Weights of a small GPT-style language model, trained from scratch on English Wikipedia.
Size: width 192, 3 heads of 32, MLP 1536 GELU, vocabulary 4096, 8.18M parameters.
Architecture: learned positions, tied embeddings.
Training: a variant of Adam for these matrices, 443M tokens.
Each number is 128 + 24 x the weight over its row's rms, rounded and kept within 0 to 255. Layers, rows and columns count from 0. Numbers have three digits each. The size before them is the row's rms in percent of the matrix's.

# layer 8 MLP up, 1536x192, rms 0.141, rows 1067-1083, columns 0-191
108:146146084136152102115178108131165151134125112127140087136098142152112154138127084136128131108136130100144076151082112154122115144140139126154115101158151059105101085161122095115102111149175137117105156123154134135152151068118137150076132119099117151127084117154158166131173135107090149138123158139134105123163171110118126164123102159113120104060149118117129131127135133153113141128100119147104112119163155132125179167141125152117106110124120073124115112172116114113090116111107154117171101145119104160131150110141136123144139138116163123126136140118116135102145127134073109160
074:090148129132120127095140053147128125103109145157145111124128163065156097124126119180138123156143115105095105136099140129101104137120111118151130116128108139110128107123129135102172112154127163106141129152128108110116115132160179130144110147113061157114126171116129118147142138136145147083128140095131117119101118152157083104126110131148114144117155146149172126113114095175116094127119119151155127137125114108144143116056085100164156134108131127147141085097144112127078103099112146130110131116163127118147152093121070153156114076085091158124151154108154130101111118134159132139
092:142169160110103129156137095186152097085110141119120144129181138116067123123153067145156110098114124138147084084118153113141158146123119104127164158162140142107153069110134149128112122124154113074106100133136105143152109178131146130145114106149100132131091108088148120118147090096101135116156153158126108123179158099132157160100123136112140141143175136107148125111142093117142162128062168183118096114139141122157140142123095123134140095114128148127125124134151093135111131122113143117137150133137136121110112099109133081111150165134125114119128086127131169121104097132145130129
100:131105138200093169119115160147137089109111113149160120153143147091155085084087113138137115121153135189109101079140126137138104165147129074125134154128122135125130145138155119140133126115142107111102113142153113142125151121122107122150197198139143085126112121153126127132104110114115141130175147114098110103080120165115130142136154153146102134139110127136149138111102077151154142146112154120144119155147087135152137061127111093165110133159126093122149122117139112125156096141115165167080101160159143130122105119096112106111148124116126139149153094143120128122120170110114147122
082:103112129166106153124137132120148176094144087139132124140123117101092089112115168163146153171130154149117181141122133135169095147113105152118151174105131170117136124122111116126108125189128100118134108142146099134101100113160106114110126141097143147143100108135096158151082172124117193157117121104102109110161124138145153142186135172140134100123137117115129145153089116145142161125133096131114088102152131144152101101115160125161087127115152122124111110130145108096068139167100134145133093125120128117138088169123091138133143143108117140107146110149100169162129125136121126185
093:137160102119094176105188092125143166117121103089150105134135152109104117106137112093126138133103119082132147179088145136111134144104140128150145141121126095188117091103113124123124132161133060122130127114125166126112113095105167184126115132119095146102139115075119110145111146135116129144117134121164114137140114094087101126081125129107094091142112143162139109136116154131115129126093124152133095119141128133150125137101148161159111150083132104132116078127148073133156145129120163171142085146119150119143102114104080127111120100096190148137156149138125113117128128120118097162
105:145140100129125108108122109111078142133135133114139121137129159118096141130103076134131156139068144110127115156146140131127123113113132132148088147077137131135111136095153118091136118154124066158147123122166139119119130167124133135109101126103124135153132073139151141126173145073115139128123156120156109120087086179111136166180135158129112156084173128097157148141099135158144145109078172098126159155126097135172128134091115107149124125094125118138136133096138132118144117137086133163086107133120123122138137154095150104126100127142129090119131156124192113110099187143156094138
086:132127113143184124086143091136154125126112127107129126157091152119100170141131096087086112146119124156115112091135105103131097142099100152145106123136185135114157092135120146156142111127118114154073119161150107134105134163167131132139132118131131139111100134158119131134123071110141135103166149149154115131140135140105131117090115106113146169101089137130101145133147080096168102127071165143158131126159135114149090150106081135173119115114123132125137083100123121130139154117112155132169166167165136158158114088103124113141130137130117094133106088113086099113105167121076131148
114:143126113132134146147146096131095104094129138119158085147131145065069160139116141135155124117116165108145119131127128136148138103154086151133195100122121171118151139090102155112160094102138109097116083154090117109158113105126174179111132117131126149086161102132147127108115156148140137141136126140098118130129139135144136135167180113140110128153126139138151101138118104184143123095149133110122127134143087131105128137140125121136135067109120098145125091090111137157147133133077141139094158120131102113165108137142145124155126116159184115148104131161189139146120136079157093119
109:112148113077110140124106085117138141113130125133137141146163116156119116089091102105101112121118126137140095158134108147117135104181130134128087119131121156130116115133103112142155100121127129164097079146141103126145181137110153183161084121153096162147141118142109133137155095136143091172144093117073111168114141118123081146132179114119150151103088166119158153141108080152116144138147092148092099098157129139074147110098143156158144127114139124160068141097145096129119098143102120132143108117143122126155145132104106107134115125106118125131134175088124097106108119155109124172
083:107163133092115162067146122142104141154127150158109103136124194122109125126121124147120120115156112147136092130129136109118140147101125113112152110161148087103110093133113177111146090128101115103130150116141140119120129171157138113111062144129114086141128126127109119163194104107137108093149142126129123121106069132150094104103087118039124126165109122146134111131156104081137131130101156101129115112129151129106161109065128122114130112126117149168123122087115114118142091114115131119106136123185145119120124083110130136135118167108134162126117126115147147087142104132160099117
096:087117164129161121104119137126146155120109113128133155142150122157121100130111125136157125152146116173128098106134105191147161125169130149153144111107115139150124139147097109132104122125158129136126154157134156123097134148133150119188063115140163110152116066109140121122164150129173128111165106116141125121142124177108094082107119137139138157155144132132144180100075139128109117111118162117107080144111117155119162146129121153146132123091066088129114162131161113159132156138121126113100169093134061105153117101078115114076094129144119106137139115127134158132124134148138132115
079:096095149154136152099119145161122131137132146127128108125126101119148132140142078145087120137117119118086118198155112182131101118132144138138127113113166107106097147114124122133105152155139156083111123097174139136197144123135111116151138120080123146146110143126156144116200127137133140107126124190107121136157101121121114120112096118094108085139130141126136121157129139167091118108122144118100132150129096085132153166064089180123141136127127129141119086126143079114152153141164156165150150080159137127117142120107091108161090113132158100118118151114146123137113105094120138147
101:128121103126135118105115106124091131090137143123155123131126128141155134140086124132121125147127165099121135056117157133152145136166069126094156108103143133137124145105143151123122132112183113138092081105107172117144158147107155131158164110108079159159122154138099132115091177148174148097096141129147113131126106110085116130153130094132083123143129087118123106160123135125119163114143141092096112154129125165143132107117112113126093072102133138134082146134194088130104109085115127148167162150150109116139126097145149151138150116120102102110154141099140113134080111126089109109
103:140140162105149082179101135134172164095158082169120143119137097094137150111152139135149141130128120124158142103063128114175117124143092142137123104107145105141110096103139183119145083150131142155111137111155128137159119127121127189134114108107126173138125087178113195136143128118135171125129168167113100143088133128107155153132141111112132143090128137170123096137122137129168168126129144185160111149134133081139143145119145125149121137130118130163114100111150098136116109132089136149117104156154106123121080143140129131149128150138127116093139148118129096107101095103093163129
101:116122142156110100148124120142159129100135139140113112156147140125131146128123146068139129174121174096131136112115156152157107136153151155104170114138127121081106107130157154140145108097110124135122071124107146106108119145109132113138135156159138119131125108133139137166119170117135100127152145138111120095087122111100155157141122154144120139112097156162138106066140128104142158106118174156095155138113075105070114111155133183108135140153085106106084133107123068136159129129127117116079163192159131119129119112136138131141127161162126091133157141165108121120073118132094148151
108:125136109143156125127141128134146184108152117131158154157127073135115132122116128137119176170106135111100120133100106150116093141136129171098120131112158151148113070178132163139128167108141111153117097153172138105151160146116134132142152176112138128131115124160125155149117107085155133114139162117148113092111137132109104128132109117121149156074144138119115165074159069125109185106106109095143108105147129158155142112144137149089160098134133137126153105144093090123128135173097132133159143151075120130146127134147110075098153140142108108134140120069138148112113142116121110082
# layer 8 MLP down (transposed), 1536x192, rms 0.142, rows 1067-1083, columns 0-191
115:130091104107141147094129113121149126183111110100128130131137087136128123136124129100125118108141111089124092129144156134119118109151079167165166158139137148128142137152158121163089172131136127124105147114076155140147096114150120155131112156093119128123148131109108115104128132113131085116181085130136104155130082146143105164137150153150165129105137114103180136115126144131082102099132138109114127101129161162120141133162141134124079123150107098114108114140120107039114118143167133149102129081098115126147190079111103154141138162103177097116146128143151139101114156123135127141
071:157145124134115133136098137130146104140118125112070167142150131163148143167127138097156115115128160162136075116103140118174111195142140174135182124142097122163114144150096121142133117098115163124137108067105128148148144112172119135102153160145140124142122109144102113131151088134103123174103096125097054144154136162122158095117109154107117132160145110153149118154115143132116118148121140085139123148131151097156119171122147104078115116137114170088151097163109129135130134120072120113153127146104152169118105128145108107119155172111125137115146152161114125143143152158134136138
091:123157124126111137138126098125077156133128158132149128054066152134101125102135131172135155164175119121129127153106137084113116154142113137103114102104081123144135123118109140103110121113105101122147091128140155129119102119083125116149130103141144119155137140136136128151127129106135150081136118138108124109158107136125127080119140121186149106184150130130158129141140132113129138163138122108123118124102112090084141116134071126159105161110074114159125106126170194098183075143090130102134150176099181136141148148119149110127129135099159131111114156127124137111145092143146110128
105:135109122131118138164129134128133137132160126126149104144131166097123118156149141114158110126142126089143061080059127153105105095135112126134097143108126087105110129124108108172084138145153118153202132115115149163106159109124150150159161111138087108122152137151111138119096132135124109122110156075135100142136135148124118076127144121090168129137123147076132134105096102140119066136115101159143108120115153138092089148159117146154108133103122196144115151137116149119145137131133097079126092116135123134163169110103109118115147095128103119090121115163122168159129104134111128140
084:109142156095130083118157123087117077146178140094125101098145151122105145053137110088133141124156133118156145124111137090110135099159165114112126161138112151162103106114172135140094156139112143128161129123120154167191097121154123157110105128160145119131149118094120120159150138098151125137161120129184134096149132121131138149144105114148131117145114155107121168119156135131140103151158124134081167113115127131147131111114146088142142111174131107129125140134122132167078174102156101161114155150124127124116140126091134146165127172098114151094109140151120120128129159120140142201
096:122115130144134138141141159088122159108143131087123169198126115101152139122160123165155196135176128111140121159125131136101128121182160105137127151155127150103121097106103172149129137142149121128191148123130188172146160135102130123146139124162110104125125116157140106127160137126133126126154142133127208072159118148150113140132103126159145128151168157106106128095159147110114079095141170129159161112095106155106143127173141105135107131116095100154128158143129155111106144137104128102080120125095142124158134129125131136138160116110107097118128114095139097130147120112118126143
105:124119109150126127143154140153176127114112118145138127143156086141118101135183125100132104133138147118137148155102134143108103182150162119147135126160101118167134131139160117110128144146148090138141082145168097110110096106153128079133122120110095122137162110123136099154137073146149118161134103132096112128129157144149152128117130149166143124113136137096163114136171174090100151147165093148115158159127152138146165081128081144150165126128110125147107128102093175126142120167139132104121149139141174077106109127117096161134179097145144081136120096162144130136127151111111080095
083:113125107101134117122116120135119132112112093097119137168162161149125154123142105107158086115146144103122148140113127140122125123173101166111106153147123108093145120159116107128131142137185176146162165149091159140124137153255156109119145115137129110164128120124161144103116157124132121120088131081137167141152100108099118146165107114105121163102129125112130137111145124127144089136118141154137127132128158142124136124151088114163155133106115123105173114144108155134140152067152128107141154150112128137137135145163140114082134146133070136094114128137126129099143140112145118108
116:160145122157131138130102084121143150105171140151107177154165103133186135149113095106096158104138112113121105129146109076148143123146101123132079122117089086165134159120102120152120171154108128164148142163098144103116161142136100130146149128138110178161163153134100126123149167129120097087113125116095137090127102109150092138157141139093163107138143138087107146126125143167147159140150172111101127134120128148134149094139147130133128151143127145114132124113137147085149073150119131088107070099141100099110091156108089122137128112110096116116168106115166134131115154140101134137
106:092125119136088094151124138150107105102129107117080101111138128138116084138118119124107146128136136150165172187138169141172082143135106120165131152142115103166111092110110126127144198130142079109176123136115128156168094132139154123107139137104140128105089156126131130155153109112098162172123147144127131128155086129132150095139111103125124170115143144080125099131093098120133145100151118150128102118076145137167157155157137136126144141158127152075148092098126112139141103146117079133126136138154104127107155103134143140157185127150153119102102117147127117128112138109181108105
077:152121138127110124111123165145093108137171086131083119163086127135107117134150149125148105146154137109143138129108119136128126147186134170098130149116086143130152171124162092141119149104161150084101121105089141115159096140130088124117163116117145162179138157128142159111116151146141109151119140133106065087087149143091092108120176091113124140099124130138148121157123175105159160121135112114120096124098122109128133178126084105141171166162121105132098109164149084135163091153151126102112151123108148125128171135116137124136147149145147135163155117114172120127141108131111098133
090:117124146136137093112125098164149122129117167103137155144109131149102131123140161101138151109144174078128174155153151122103126110113107122131124135119146099138156134109154171073123097117143107085114136155148115119118133163138146143127154139120135142115120183167158161125147116114143139158083126132093164110121106105170122150158108147137105102098109144122109100116154125126132117129153121171101123137178134160198128126175129101079100112150152123130144095077104171129114147128116161125134103167140110139145149140105119173144154132095189132127141119152094140109079168108099139124
077:126178103167141127114122117123160124163157131116141122137147114124140095102101143136129141097129053156162116102109158060136142108151128113137121135139133143146117162143133136148126146166096083137121124099081165162088151091108110104142132118167151143117139139156121107107096077155124146154157107151137122092142145135122100129150126177125100122142094113118139104151103096102118133142123168133141144177085103105136123156163149157104114118188119127127126126160140106127132092127145125095075164138114122138114094138125107145144070114127061155115148117155119111128141152131151103136
103:086131101163161161091138147147146054124127112116073165118132162089097112127111109112149123122147154168107126133179103121150088159108145133119168127132115143076144137133123112107154116104147146112142158135104121160159116130161122090120131103150133098134131143126137137119135137157148161124157151114148136146083125117123140125101139115103128084100141099146106095150151190139117124119152108113120100108150125130154099163098137103153157086152132133160076142072122133118140119160184111103113153118123124143131142106067127133159150134153134123109098167139078140136113121167136142145
108:106085117125121107163142125163132138130161152132156113018144088120136107110160114111092109139156153169111122150164106110114121142100144103183114121123110104135161140137149126133104154135131165134081117135149131128119116165125129114101172130114138129129126091091132154140104089128147114088139120118129130134144139120118090135134128114126063111154099140154109146128138209148147094149121132135129146162168089100121145174126115153116135099186112095142107142102109118160130134137162132153146140172145153150110086090131134146142146131098129122144136152123108107146134114120165125108
097:126138161137159091156177185102125134133153093153135134135090123163118110124161103115106100093132133138129118133107121136136137124118141128158119131085119128147168148140134112114148121174129094127106116139107110135130154100165119086085108147094106134131145121100147154126136143156141096080089133147130147086112146124108090079123161168171097097066094090124120080126134106138127129119143119123099122080136176128151123135142099114128129085115149125097131121103180131115104167100113108121164118129117155151148136167138133076113073103095124122136097138149115111089143097133125156125
121:114138162143127133100086157174087133141117095129145159086117086122155119170117119170143108115136126125121134134213136107184125121118134118057139109146158100158165145093107114120137144144124127149113110172114112122125103162165095133144131127112168129153145147128141144114115141074163168116146102120108157129120137136139122142123124095149134142156106161130148144152094152128142131139115154125130126100099117146163121085152116127161129148140086116124110124109136117162116128136135097109183170113088096152116125097078123121129089153096123119103146063147127086102142150138114136142